Part of a small language model's weights: width 192, capped logits.
Each number is 500 + 50 x the weight over its row's rms, rounded and kept within 0 to 999. Layers, rows and columns count from 0. Numbers have three digits each. The size before them is the row's rms in percent of the matrix's.

# layer 3 MLP down (transposed), 768x192, rms 0.108, rows 235-271, columns 0-191
098:510587567463463484553465553621453501524586452495448609433490469521460525446512496564511474511473456550449456513479474436515479448651501542441469448566485426544550477511605585440485475553502467435483579532462465526563405545530488487495471508498518468428611493536501476455520480472439535433548567501466472492507443470432525548581438490470476434494498508414524568520487449559629394513535388414574523466545436510463503481442415541494505496441621500586524592554534479486496479518453451466520476524571567497480480465547476523409573426525488465504534473579515408552531517507438504533
092:527427483545510476552495375511441466405506682485416540506421396508483499562495510491461592421482458549469494448500556506493516469514472506596484508447415599540590450534506520540486540436480530507504407505489490579448497564453457390514582456484488467493582565492561575410546481537425564576478512563514463449522529553465492488559458490429494434557497488492557504497547503565588428584496447527579503421421602522517554552430509512489621471531512481507481515481554551532605550536538576578488445493552479519575514481479451560547498569493536460467541528512500525479459476479518530524
100:545498494493411486501485585576496466434390525548374612462513431536517520418479424489459516494522584472517532423487556419514495487495578476502660554541486418509472482498467494564597447567445532483556550565497504461470538564496569425508523431472484535540498509432530470406482506524515501355512511550429428497513521501509485516506546460447481480466504515387533516419471389564638574500498533549543498546481488432572445518478435494505461514446519533542503519447419605504588521454528449510418548494475480459554477473584502522477615448471487540531486528502498569490415509487475517535
115:554494489465504541461533457548486537460541524516500518567499538561514462495552526492488600526588462517504528523477477440486487426579546465503498463513566540418559542443516529525492561526584450540488506554479531462430421533506419412571489465501495503551450507540483530547466559540521529564542470494479460353378544521554479428626466443502520558531416491481481538555488487535427564501406554516493475507518401539501518487442562575575521403470398446543516531465506532494517540461470500418484440642519548518393516542514475501481512588542516501561505490675539586483585497406497550420
096:605543464553478576505587451538457496457447548541496560464560400528530486513509520530432474380486520461515511554480495429590428511548673422599458521504447550547515499493503439505540500564555513478544476457527547415495588438540509505414521553428461490448512443488488460506609536525492544493518548528565358445504496469476472521426490584507466439488438483465465454392600489487548399565561438415508454472499514463455519481372427523525465475529454494458476530559421487492481465529524502610451507479496490543493490469460511540492492556443570439497509487514541517441463540375546499479
100:462563576422503491469499514447521451480506438583526490534437414494551558508498511454500469463516621413492465488502550424456444461516522623491514451422435441387438441551527443566498533449448550493475453442583601383539458543485498444484480561462443526575464425554482519427460509494485504485470450540548477481499421490504587475407624479539432416575475557423537468445464532530534481484546459446532540579476451460533520426495493511465525487521481490554549423480441560476529513463420476550462488528532481526512470426471338410542459499429525482566467499415437473547419517487506498470
099:537511539473493531488477502500580539552437480493437396518475531512437477547515525523487451450471491535491522450518488535537535533526483525520510523491608448421547528512511509446407519500431398484551520518572433535452505436562505435623488453544529520527438452525507491592499536548370556472508403593446575462516423503516453526526521471460453424513602623546344584583433490542528491515545472446479496535465548513515581502511463529530480511510489499608598527521507418461529438503524524494498493397520511570432587518555556489427484451531520408415519536569582503570570510476428472563
095:448548422498589468481405469468539521517432525488430533390468445393525530474524480417505474521545437460539562524517507480580462552568436455433468541517464441467570514423573527494540513473468401511464469570505490538458525533457480473461427477429424469511484496482531563492538483507518523446550564568477465452555521544517438505467489487495532402543489457490432500518490537481602530556446467545470447488471500529513554532467501537566495485479488452468566489396610514406566500428413509492443572488528512448596481465516487642512660473549591518438368497560401430458493552531474474542
095:526466508577487495473485540550466456536536479589477533481467518531507510484484403536416475474525529442518500465476492495437423444551471498472457492484486502544581450443544476460520482492459509600512426492467441517572479485392549481491436531558431477546546486518450517503501401485497524407546474471519482499497451450432576398437490501558460404465536425474423546458527544587485442447396529441515478502545606463511485484496523520512540468456586420559499591469520516621542505495505555528472525499545401569635524578429533545499503517498490493515471546634304499514529491497531537631
102:484441453481513510527498435461484508396640512547463498572494553589456433549474532425554439533437498543457434561411485443519570436450477587595485384490589518539478543452504588507485512482470511516512457458515514574435422532499532521442578439537529531486472481511519562475475452551521498472601479494620512511493459545529432483527500518508489517437580412454465575581475562534492435547498437406442510502466472545527466540500514558470579403557485559592502577464552564513496475533462448508442415383475492533444492542514453513504560487515449513563456405591557556501446475515544519596
101:511494467473490520505472577419517444593402456562457480518502510574599584407471508456521479491476458502503503451504383400470567523549506483495577463448482490438383606586497425510539493542572579472408556463560540525581565534476496472493512513511428521533397460425527439495454470608537429463440513490508494446458501460395478589480518458490392450506501438523497468524488428559566551465458541533473521553530441496451505460438508499502500487508438422548372430547543515506636499420477544462549505445442516549493447532508492463454527550557541415506541504519541457570459549518470493452
101:595452514543522555456565489535434507496510584541437512448602477530497509466511469446533589464451526548500598604443447598456542439585501479480361479507368608537623462553478518432453539503492540469498509535421443531520518522530429545514548519488535460459566517537412508475519507500432475497573468520528467510479520533423434536509495487478507471499427544558503511544432532507506420525566500427451571475483453436548470583510477511517523552474503457515508581480483480451570493519492530486571422545517448622507542437544557480477482533519422582536583524385494407522631460502526510571
107:603552472532487492439489378461560479530498564497420515582565467506477545469537460524519504510488526398554484481535533572519452425438509570470507474514488503456496471467435527485565381527479534481499536490560510546532478471504591476488450410484503517508447567575472498469470415505500517587459475462510501421510532435441557463549552479501475529474545482543458480514529473468521499528517569491520537472540452692408400485452460520396587446565460493588530521497508491510473439477558428491428563461428480549482423440513505423513439491460503450492385580534427438543512537438323537469
100:431572496493517502447535451527513470558438441489488542518514406449500418501589614530584467566558416570512461486495491495519488589491352514460486513483461473480562467550484465594388625438546511503449486517470483499555535538461476533477636509558458516485490566500413462469491517505479489428511518493441557498424545576446524445510552455480435516571516662545555469447546545521431521581495454554514522502559503512417488480422505460518507415499498513485504427457503609547549499426480460457547458470524442539494539533510526595522508477493436567555525517593544615523514444414518509464
114:557468523482504491514589560500402396477506464396463465558536442552551515571545487459536529491541547502519483432487520502526556572434495503511435530490521408530524462579626487473408505447535447488479413606507593460493477469454480495499501518556472486523476553375416584430420474394584528497503555493558484513546479481529514531549578579464546472491600509497557440416499574460483483544484449473505520535433430459506411559456521446449449500515435538598555605521436528586552524498483472568541444509515530491431486534475555476512548523470542514482476385555577502475435591470587478514
105:447511421497549543505547496439386569580502459554510557482496554463561528506520502489511494489463468505451489504602442552582476548495451481488521486550548540431484497499434529513551513450554477518506550556390493520506505512528439474531533403496573523438490500519500526514442560479469488487528493540381538445342547504561545382596492510502520489548385587474587491529545523459436549517476575467536527416481539492466391395535547473485586570455526529516531505501506566555545462417427523386535442604543527584474508412509504534540563544478541530545483623568507521578561496465462519521
094:478463430470528466558525529559517529361436566502506452436443525492533592492512529546483525510495472577452493544514444494511489529474415525559530412481447554418547486518401485525493557513530571525455518500420537509489444466472498504611468386421499529458454478440579529539580534572386526493522495562415477441528379541498531579487439506524457542484458458532549450566463404440590504555456635563515479467527494415453529482446430478535435533478530437538445470479458513430507482443498555511467565392498552509404562513451496493534427538478542525431541544544435551436531455410466476516
098:505510404540545609544544541447511602494458524440449548497395484438504431518517373474432517481554516560375529638461418507507485431519479468522578535557483482436574471534522438432503409554436499418450464517447429520478510544564507509522534520469428498477542526521464539516418563594500508551536431521506505457527438535495539427575597575448540570547477531433471475502589494489502522523520534504411471522485566473646545523472506544508487475559497490481524446579545415472456501535422526574452564549527482459516439539490465554495503535491509502511483607606472558407535540483475494539
100:503496562499537562560547550509386491493454516593539508527488529525583520454487558522546457468493474594549468470590461412550425549523557490504526530527449424487495410405481513380472423458418470458482502493475569521490486529579497546502517433499534521555497380571450565486521576572410579396442467477480528399505518496579527563496531548545415491537419412463504512505474485504504498433507487423410544517445498526459630466468523565553445582472466546506394537484541528571558413574509518513502521463499532463491464498490531564479468470492547416447575520477472385527485484407485490452
100:603520465574500495484405495491576505489412433507499479445593423456468583515523510413488477406502475576465538501512494507519425517541433479464542456484426447525419454637447526444408546526438454483434534476467570496516509567483507460454535498537547468499459413466501485531451479565490493531423578537481472537445529513414485468503508479455522524386471514422512427525480398511483460571464511499409533455447502465425522522453421431453533518555473461565597526469528420456536418478514540549616510444455459543419430447448519529429435557450409422527528453440585518441496489507458561551
099:509462491521621475486424506586542380507446500484485582438532524339453481478515593425449523424508479438457572486480393438472490526390398505453394503568443448480530470528513579471443410465459465602508478544472434504573476486546523503548495450399515496487549544585418525430511458496482419520452534523574452505581504589572559514470438436486421473470456424502418457492541486494459428501530521522533571485545584494557525540455500492516486448468537509415546466574492447445432484503494551507479582498506506420558463548556494485494569464514493541547508477516572536565481460469552492492
099:473508492507531499472535481429548480492511570557403503487417448497533559455436590532540552437502502466479479502505434431483470464594471645466513433498515540475524497491539493524462566567529549441387537466463508495486431502574435423548553482496485474547478559446568580545480560584435499445467526450544472467522507600488441440469533549476523416474499429468512483594439414516497488501438511605412539476475570481474548456366434568617460528473622529513534562536581561540501529394447530573481449504560463451540453579500454491585475481510453496515571545498574493507477495422488469541
099:539423485504561416510533411548451424539445533412449606554426484490465547488501538480390517468576577496474522474411574505571534579494577486459490475526510508475522516513545440530562489495506422516527555488493492541580481465498628513366549529465482490550606469555508446531455503510495554477505515552464465454440548534539417502448485435510501451490581491497469495419522464411560421494614495484437525487499506536457547563498562595472483442463552494442487403559552462582492480492462382484407485424535491411465617547478437454576511496566447570515508431465452538471535506495551510521
099:512512543497575537443550459521449503496560557546467420461461507559493535425442423508526361513406538514514487486469417444443481530567504450534544550469493500511442457553561533461478570477505534548554451527442443528435495483590490547491554490561518519466453473515504497485492481606562508436517483495478521429497580521567519520459462616543500553591482427502499605556479536518438483521459506436488549534589576507346445421528443450447493525449526545515523497537562587531609541443496470483522392588570509513468510516463504578487591522581469470463493544514439319507545511434512497480
105:503462499540555513484469459531604540500469530456429581462516551569583404505593510473479606492468452547525459564404497471460488527421435547463529396408514452458595563554530472509500519494604579552548523532446533524521398392459499465502524469600497498519550520430513460424546561494508526565508567449513427467552521408518531494514563575414487412500525426514494538439533487515379482553583532491524476495434529490504484489497605472504500483490545503593442498454504512484450447495548459564514461571515491488478526458514535523537509471508587495441497489540626488477449551544475477676
100:524442446531443528453467508481468441617468559494440603486513500539550486477528494546590554450473431538530600589452541478562426475542451476516536462547510540473470460512442515488472409499571495533530453507406596473487421441410454531417450461456502494456505561574455563523456552523532494534388480486532465570481519518420440412533496566487505550445529551460463432543415552532526428444540522483437487400431530427513493602452558473417488493563522442480526541506486565600568466506520519558459474486582439477534525514404562505534419421501547475514390453608516467475470546493487433502
100:561438510508489524463520467480489528445402462502414508480477516534466441474408360493455512445550504515566432472480540433573387418491510507515529525510587534476460523432516522451470411438540536506523531518532505440553559527521541520564535492465518336507583568492537472536489475472430500496494466466521500428560451398594525425511503463519518475544494537515608500429484418480453451538483555448468419447437462433537569489516532481485490445443572569580496560443482557499442546542459523456479442425592503375577514537536520505501469498398546428501557502493556497473474602601485536581
103:433400500496424485486480474519451493431543465524474522524502497433460566584485521556449486587499493469491536530476484494531307618441578431441505477482436482533424543449521469511496505456490549525522545570469530483448520565521515462448414492527433480554444427542545443528459432572490481592533510531479482541504491544583588526591469438524462459539425487430463458513433516510573464501454444544515458549373473430512506402485558589521476455540512492440386411538560459499477568479489527497580514408641524454483485461471542417530414544516526425489525517435474472466499463483519444498
094:494476478476582430578513489452466532431494512472449464451472540430509528517415499503534511457483468481513506447436468505544440464524435504534491449536462562508599484466489512437501450400588541523539471537451515517482368434453489504530533441553462462519468426501422568488474481668461555500557598512492495470532463596522577485490501636584502414648470422521523485531475563489475509458393494450532461518500532489459476388490541518520534532406598506465473534510576451539623504503550455553481530532501565430618516549556453498466547466518569473445498515518512546539494437480453557572
084:535470543442501508523525509471444444491534529606492526524470513646508635494511439415621470537476499530498495487537509538537532527520490448505525541583447536514429535433470524493473523507485476475539383462510528640559517539503340490467537448509529499512513417493502542437483447554497519545435456510560560475522539502518493518534533423532429603508514428539447426508535448511497467579499524534442515583496467603431525555551536466505619433549430408576502513545439566501503538586502536435479439479512527566495514567570517557542453555575463429470413498511477530533431473436423529577
097:505545614558496538500455499479534468537514499506438546555481500500445481443500503464381467529423465452459492526563561545525464549422577494480483441514498463522607456571587464509518477518512607538513420447512394532508517455478422489394568555496461411529475482506503542410446435637537527455413468429552534518436428486494511590485530533598455467489539521519593445507495527546468581595524480586518458496471491488447527480486574513495540493500497450581358541458526502462514519551499497521461562561542518533581482443477455453476479487510512375500566496451600506505345490481516518456
087:470506512616439536422596551490479489482538530545496586492514492510479497530399500527451527498456593443505531478460596444474478499450498499518470487517467524460694578446470478496530445492466458470527529470509541523478409479518518525431594519456451504463495502445475546461511399543468546455472535497551465459541498598451451405495482564557449382485536567517532389496488488471420439528415419469520565580471540515537548481450482496530534443409749417540462490517505536480494494540517430482521495486491516507534559484569515524502450539499525388505520500483551444490563479533499511529
105:537605527493507541500497421459434426492487543487498570515417513449487486496570463586467520570550548467521479459605526539518549525528459547525538570607485382517480546547475507510474480544462529505639534453529508542521496466478561488398508489547598439536522491545466489541475347477519352583495565483560459501465472544493419486406538470533491489488487579457485500543586588508548478478503533400406510510513496474488536463470482534454535554575519467514594457556540528457432530482433478544501419472551574519459520476572486454498516596506535478490564466533471545507443427584507364571
096:518530475418503444454501635512449509445465424507439506509545529469432478474484552456531489507456479530442441463495530558539548403596447516508498569594571504570530497544450507448491491555476546577512561466461456434549507493544454628523445531484439523535554419527586462577449450530470454487565591526523513528625501465502439485561659528502566508525536463494469547556500471520454485431404524539512457449482427519544531487503493570510412484471549445571480576510500444439466499541478577520543470499484412570591517464520483445493439462450444503469569495452524519469345462417419462490
096:465526418485569497577525457474530538581529537412517545467504505461555479512487448515535541562456450519455492494427491532431474386515470447452475475543566509495551504508607514426492499459561525440519455569510536496419399520420464500478529498510509484424485492405336533391571549502515561463535494547590434468349459522462501431523445529530551411490447393510509572436521472416545431486460567541529463541551444471505521533499500521489567536474541481443451565422456491453449489595544510530532447504515535517521533465540406570628553545504483457482441478530570539480426474514570439536
100:457550621534600524470552565573554475403395561476517476466439566550422508548461468529457495580525422428444500418379437478541533448496517558469457460433517481499485496423542462478547497549437482482432544548592532544573511472491512480515575471500417481572518483508440466451465540591495453402547461459531498520445512511506598504476483462564409492518488517462567546477401493530603508489458439477424469446542424504478563496410480511493582496586500518557413530527436493399573426548469485517480596531537553462543557475539470536476427506422519495488457545475514399489426539473488494533
097:436526542529533514432470483502466556552581462469479587563533540433524541536542459502436482554462501526464526473518579550485381485470603534536528377442497558436528464500423479473406604470546464568516449430455473516467514490502509465437563455543541472362499417493553464470413470506481502507504526505562605454532485492498446513556481584473632545467575442519539530541432528526529467542418573495419455533508586493440441512552578546429566388571480522600481443418421464480538521482475524525474452506549467453476464515469429590531518476448499558482500588448517498580475452493467541470
# layer 3 MLP up, 768x192, rms 0.116, rows 236-271, columns 0-191
093:497442463490524537501414492541488514462472531506543459595566502442498425455527538462509394403483494487509448544486529560547485631533575582539474560489514402605493496466529561513525566568431477574602578463610439462418522506477540531563482454437462616497526540543577496483509476452535479619463530546453532457467521425502485539502498510511491459546452504490565476584613470456444576497582491531581496493541467447470416530494317407470557585410496494450465430531477518519510547478452542475510462502510513463498438524521518455472576478574512448498526460415510465523488475456485493452
098:560487478528594514509501542493575546515439456481449557444458450565541412566485574475538452484560527506511507485577461507518483513406539461481470542454545565489446508578500533512543508552439411547527478623432421426459440517462474468486557492455539454615436499549495441561465433570474505488403457642442415477457591557534484483503542438516484476492517601439495486515446410507527521481492605572495565556525435552455533510523509466556510494509491518432516484451418508464534508513496429457610587541464506481489483453505467577534581491495339517413531473392512550473494550542449516494
113:405409442418495559451569512507523541520487549483535444545501514525506445455514534472555456338502476525448510551484459442541551482562461456447475522551553484462492420483484451483519669470531502521489543590540517529488522517432523475495516462501530479526474519509495543456541505550582490517473501562490493485435605433608428473591428519494470506468543510523528490460509528432361515479461526523450542513502527582531502322529544473562502527546397461455581493377488474520549451516545427578497511514423496572485568406491564459501495572525494465533481533394591494434484452451530524445
094:525548492442524492533465596527412472540479527508544582488556486484502467582563419454505390447413500437493479478479402552442563464401549533529482450526504525524494533594487560464514479564463604601535511474505595468558533466550539497526543580560471472619480484510533529431570534400476474495515389547527523437501567538469566520477532560447532602455529542496523567469434483483426518522607449557624515477455450525472496465592465572500521486456507431494537522494445527444598539463432536581581581492443511521476465448478443509561499479508511524464573481491553543502485464432392517456
104:553464479484431502608465553460474513538389409589519502547514513422482365518602480582436514538490531514501376538498516467496457651400524489476507485493558522503525562487506444565466569532423526441494529570535482476474439524592479513605524504469435513477519494465527525475514585388483576470358595533560479534472524408454452466505526524538425492529478552512504560464404562518438493383518585464438504531485516483487442536478538503606490474486502476454539491487494422492519514539518451442531417502512400505479575528467512522482519546550473520418520437481579535535533464523534453465
101:474495452514452473521465518501570549528437501479475484526503577514388462503504444504469452504641496490494417518447534499473449502569406436466532558520515431557473548521445520596547541549454472559645559430471527529502467454516419554518477501519449555575403469485510508360531495490557520545483526471473563451498519479499517526441524387508468461491494547497517537584431553498530603455467526516510458543434534486507481549607554505488483616491507439577544492521467491567561469487430493503355476564583437531465449442404535509567427576546535498451464484488546583540470479592586547530
092:526464482521498599541423503561609561484469481572598498477477566473554467510503488433603436431508479442500461593419472575442531612452473512505532576483515458470474462444518500460500539569550466482560531468542404473497490553474543515497524506487405633563478552562437445520523416390533536538469507513487548497579512500486501532442552543493515479559546467555496584563528473459511472570500530582498382478520447522494460463499474441612484517500451572491537519548438531563546430440421527423492608533505544472523441517440519553604599470594514458458413542500498542459473421468486484467
097:507455518526570491517429425464536569463474432541487462517480521414530380533513465512464462457445476454564421558482476509447429535487438485551390479499454520564486570586484555564541566531478537509533475439489533523408546524532645548561473500569502669559500505542556455479588584436460561495543561504522442510498508490512557500553539458459440587583453511502502582545467484532561443581530626512532450513481408485583490512460443522522581559494513476551475485445486479392552531410463520455448535523459452548478433536487584471460545451505484565461523522514477527478476511520601416481
111:404439480496530493569452503483415614519511473560604539496543560577566505593457525477454464406531519473521497488455543519462437587456522520417476500552619456479475531529358553495499529483487534493469498429554584485542577494467499525546516501538485481477485497583536414418489468446494462511393523640500560450431513419558530548462523443525497501491489555482528594549425523511524553353524594549495505535468374455530513511528511444567507490542525485515498531505486483393460478450505514460499552519546456617490502444542518549520539447507453482525536549500602565475482388521448495544
106:512559463529503510549547499509543423506435465494493456468494442427482420513628542469552342504590445529452513487534518476495493544533485426510517601552463510485498480522442482464468456461507497478514572540453559477536468513569644547475450521556490472514446419621509539514485538497503535583484512482421349511463543503570524458428459495494482477531551528540610423501514447516384377468469464482514545568497452540552473459465500467495523457546487502520608413409468505471573457504449347533450459493422473472468475393492546481531557541527480456550515453442492492415499501535509426500
100:511413566523439446527457512389517592503513566538525544543542498444457562544536543499509565436501561544450520410463463512490489519499431483482601609608449508473443492472501504458557562560482474517510567489468545527560608517445480438491557511583483599629524455570523384497468506471473470521575552497523502405527515449447454577565571519415483501514478501489627469477549551491483513555525467507505422561510447494515517535485478523568536478430541479520469450459517497439584539482495510463507565585477460498448483458523480338420545554522424494466539507410580527538534469623516490472
109:477380443584451520537522586461508504457530494520489518532543436410413504535533501431398424445616419446538487565497439521506480484527473478458500556545612471574508463606479480510537490585418520510485471490563499531503456569600569456555523469517572613483395517490559489551479460471471512474544443525459444606488450518522487493521456380461471492444554569569558488477566483421487527437508513507482488522512464550518410547560527425454562596541483450540462435519470507462540573520516540536405555494480428588460514546463551442506536542542499534508459514386480455531524546498426468418
099:480532412509497473533505464417500491484439529549459571535517353498452450513538594430539455538466484560553521541566471530504492442588521447472453507468571492506498541545436542520457497444533539575533577510564526501484446483516522489595385506615383490502560489476528457528570529528451538428491538592455479460507430521592582488536457464575458521533599536582534567495476451533530493450509510439509442519480435568526446524495506490477414475546415493426424467538474490501552501429526499450526523445519520489497406401447399501550507388620455591513550497513516426459569543513487576440
119:480504497412539556560507482427331521458525467451512434641504445520496496525509445494452459408477560450487412533540419429485417565528505530481468575519558451584453502503460581475477487469495451488512494440460465485390497461474568479544520578458481636547514398475442452561499613543498418476502520522421513444460513510558489496399583453456508538510496519525456490602523543481541522376526546547467438582549461465470484496484449484476538490520465526514489487485477502491508481514453533527490441479530491620498414494386500540486502558530456435500516434494522562572521384549526592464
106:430412515491490509542537483466418484472497460442510475508486501471495524572517529517501436509552479485514494436524509634439428517549465508469477611478636400517454466516512484587448632439457479522502454567591449369513502482488590563515527564438447493502570445504462479554469540470508381531493445591515454552493497541602501506511522501403487484549650480627515449604520448534492441457528479521460486490506545560460461487410535451552404539552534493474476421471444511551539543470485527418480431555478455469521585524496521492512513538452472527514448489474492557539569429411529487473
103:488489565483512486544419513489476523491506497572458491530496498481538494565547531543488348483544381451530488507528511478465473550538597439581521500431517457603449570513395436462499496507503503533560484403487510425454528490550507590469549518484530541493549521492556443443592553511509484445388436525512509505511496494480548536476600475496585546510451515527599491454471492450475570480600519565614499518471517417483517415544462510474479515470482485496607455491481359471428456519425397491518549540554512487463457466502452407537498565537383550570598426491508399551539434544506469544
093:545473544438548537468462472454475552510558509513586424600478464508534423498569456508508517524541449531492404579448530469406521528468468552561493534641511424558509475501520532468419553636556435536415596431487449480579573483419464462515452511502572506496411461457543424555532597461468540513410472490546526477496490451541431535462482523461561442535568496491444581524452450552466403586520555560590501499537533395465553513525465536504482563553513472476527515554472486519416488475412544516565523541504523468493449492520550455490563441554373505507505503613535542427476478453480464474
098:458544525550540459459409545487529440546474534576551421514609477578500560485524453470456540572503420481462511452541524541522492548454564528521356518452537493582468490486487509451474464524483529508463431534597554528515512420582528548537478443516499499515445540607534542496537561500532563477568489556469451533472453483573511441538513500441561527583505560582541481460637478378532534478526495489569518520492606460593493448557547512487471546454500436424532468526505479543451637523556582476540594557491469523469483455496488464440533543481413455464422510452548523604565401563477433472
103:525414508466434452575409505481485560437428487566446479516475465470494528477556478533409515522528565498524595468530536516511586616478538546451458434550484548513541507492541445513495494514476522472508513445540550474573586552470501490553447501453520526497545583563570494511486614499531557577415571486496523465558481433469461494527477466482497542504515497481601464472465520483552538557513501474449411518400441498356439461530458531431434443439576488517428395468454457421447496515577558472467544529453395518486579441606540449410543571529450505615537521504573537514486498503505367500
100:515452537488444537503570511518483597484491478611504439464614547397457405483551626550506482438520503493513537556365520480465526551513500486466512432509618440481408565595529538582533494570461466481537524474501552473514544513483525519455425537581457605517572533429627551490490553590530413448430515502453552425404435442498498577478417464506536525478493548577498430476493469458483568562531464511572551495482491447544447558546507401523470520488518537522512479420521479477513554510549493504506533587489433501512413472449472450438529537491535499430467511461571455548495406447514548527
104:510506507478505584488431649462533555518492379499634452453565570490533479541470579378527498406469460392490489595538542548506458553556438533462525459505486512560486538501466503500526568497487538487508539551506497471480518463468528508529489518538517524518513462548519538506543523485497469582387557441451405420585507413556420558474579504545521469573490471596473468549541497488450569523495537589583520519425472491471374551489412523574538517458494478495541456429521483523534483383467437509499462574497501545396464450467482458400502415487419514496496435432550527432470482513441472477
100:512529452435386564505477543479506494515464513520459527559455503482498467500471583459398434457602549525434417475537490505448471508531538548575535477578521459561445471501539490466485516524456445596502578438537449488521478525635534545479530514517514577522429524466519424508539537556571529529537487584486494576496472527566515438480520542550459566454593569474477633420430450517487522507461510432464555571485549523456379427515496588545531400431439438505507516570406437475595508470568493463477532484541410530529538501452567538508538507535448641473483381519465561474550500478489535491
095:488414509479454611479410488433525458537472443468487509569558479474504413446572512533518554427456569473480420539472469456332538488575469555470439446471448470548567649546475530577513485521481518559513549548536387522518454583516501506522566492494434568582503549543605490563433540491539486562393486488502531443560443433505493518471546425467460478523509550549500481476502448565519507509544506476529446638476481502466561480487467532473483565451503480563537479441515456456508470508406454448573516551454518484539511583409521375467497459491467470478542547502585553478475429566467442556
104:425527537444493415603543503423492476454475434605502455515522457467510483534582484428536525463529473460523471453513537564519500525510475452607455521442473463506516507460528466606560478600467590546590527514532416507562476436534459389543501548567363558500554460471465500516489506485519411459447512620530375467467502573489445502467539451479500543546602554503476463530634471505450574514605523527480502563516505457483523448501560511513477444526495487477524539529431397416589542508551500463481569483545486510499568499569473425568529579442468532532538467454534417463547426439535518472
098:497528489524428646547411504385526542470512393576607545514552492434493412420586502434480421425521518478476476475430490420506536530521513508566440499508418464474453498575484537511546428538540506579504567458513521435597551615458444483448383490453495640511542505450492429498579547490538447500443529473536455532465561519493451594500545460484500466477524505473518524480515493528503504477596458520521495631444415449441486539518515504518484488500469565415530487446468501456510457514423517545515531470348481500420515502531555538490472452478502492486571527474574584481494551418542484481
099:464498517473427438533506505486554505474545451496562554440563527541463436493453495564446457512527415520537472511529507531479488509465409545476422626498516423508500519517469542508533518501511612585581602478549574480474582543531517571466533558567566424470538512508474518504546570502521553542433496463459518465579533378598587499488466500503464501605478516498457540548512400484525551429524539510529379459429516478518493460403495411536522469480492474397516505413412416500441520491391509487487498500385467405466491477433485479449495497474464503578567469384532522476516368521481433493
101:428447383501537516479392468486533473523521411483495529436594532485463504502507496554504567590476472418469455492477488537487399488481466497556521541535442534514428558502487635509521525508539580481606462472446450481544477449583478542476530446538401527457471410482540446480523528432562432544369576532494479562510496457497393588489421442430527514554509498569457474621512492510433469439510528623404529472455468504443478550480447447466493464496477483417529485479496486486487504545500506539578443573515391572463438467512613472495581485508380494483469527517561511488524514481479422477
092:429483440523535546539418512449455646500542422509605459509500575542535433468483557508418540517577500483560514518472593515480560505390540400509509481450461584594482569532424575476593515553551562447456480534522497407537513511466479511508460607520487577495461415488517474458452559591488508467400542508470494529480472473569492497521520469494499456545527459547523511447497521482466585484449554528485423500544450363480492462444484450549464545402476579500495533440522510506486448515468398527516400510575464520556518484540520547541632503547505494486476369473542488399531455527492504574
081:464527498538560500545460507542454545537469423491438393486580489552476486521537490493568455550624406546529489484529498519500487453455523551493507648517524427467499562485407584420530483524478500549471474483510459461402427421539526491549570536493472553513515472539536521528511503482574503579456517478511495502525527439551532531482498505486504537534457531571590549555561463522454492457545587529575360487398473525510555563437491509467538455413483434522435429509502466432459463527553549453556511511555451561421588471477487528673491414489487453502471441449584572645494530492503438490
098:493527426416527577614473480434444548414497527552451459470531559548509468563532507506428450491453407453572508522526497559521510456561555485463473490542498548546531524539470607526443543494508549583566453494534440449555520511525566539491400573569438473498397543509459477449550483481524508437397504542511490479482532443506497404516582571558511545579474509507566475429488509446583551372599512499516468542602548564499537438472527484556447499587455458409451524532467504435562482466497426475577562478417528522534528399427547496488465546488521538566502547458516453554590442459462407519
082:484420529543505575521538479480557499408434475446573550452499521444474409488440452532421382532510426474461498646470507563528596532494555434501417504518491495540543531563344495397475589541498435585527491417480487407535459512493526619483421484558536570501504428482478508506535457508483498435483511489499484518535543504479486395504497521525443554497552513531480624525585490448455377547502515521534513516498496497548490540455437456503568541512531476423501512465470474462500466493592496486553493561571502597475558549519574484454450472480486528538539410459540582578502615571523498479
100:455446438481475589463553530508414484485541423459628537476541550529497505416521462465542469457405369403517431412467423532542546501468529526473507490486551499476495509561549542620536543490464554475556615582525502531497446560487491557510468545541486556585462492430470530585478417462562510468492489586487528579464521478539505458514502552424491576519566518452523542557463448518416527581463546473465490478454541602392537460458472513648449529508446576481474506473461485561468599454523461526515498602529493469438427478537506523519455448474539543533504433479541562405566493512492571513
097:472478459437567471491517525422476474366536512625478586574478578475470499411464530474570452530477490488487533496460506503408449486515541540551463485503497481569485500528425476554588502440483497388484458463560541500490539612496424667540534464538487558526411434548438478492588580554587597486460494459468478510532537498566438449486438458511485459619503452443546461507446466553399526484408539492480412496639562460516514553505503541544527544455424559463517509529467392525474426517476496500487569528520492579507473472547552431496436423508473537546533493509545485518476481457545542501
094:506443520462459537504456556513461520532370485499545503489480545511495541489474469517585488491469401497473474535430501590469501493505527481485467491470576563572489502502524522449496431539540414498594492485524450423484492476483558489547493569453473633559425451457396545543554530433636553448455498595476488494551504500537609493539503452487541513679496529580518544423641528473504524450487518504538373529513500508543475462503466440543408514504539625388490557537487534568480490531451606478464520473555552496497468500457463471565604530478535492499416504503520559458523463577518550477
100:420438518532478584477476553582452436455555446475617555510451600564510478499458420431502485489512501457469482475522509499511579450488503488481441498506682355445492473482526509468464513547521613487530480517617554553459568506522481509555528467619578533545503497504506531488486515471537529583493440531478555446407512496581506589574531494514484571523510561506515515490538515469515383354503563554543502521564465520438514421472549533482524600490483560494494511490508379467531473428535463424525598460546479563562533470503560515431519502517473474553470504517516453432578434507445503472
097:510512481538529506533444487343450529521417427491473524546532431455401522494508532379441466444514514409368524503488453449417501564475564497502422501521519479432499613524455485554510451478450498550542419435537527548479549554533525442524504484545502543490498481428504456453606517504483445453444528520523559519530468515512549536513591526456503483606458509525580496488517544530438499519496557396548510507533449576507505551492462392461408592487533565471492489444414465482460475454388534478530463561540446536517455510469435453355500419510528518433528479488544436535503534604468615472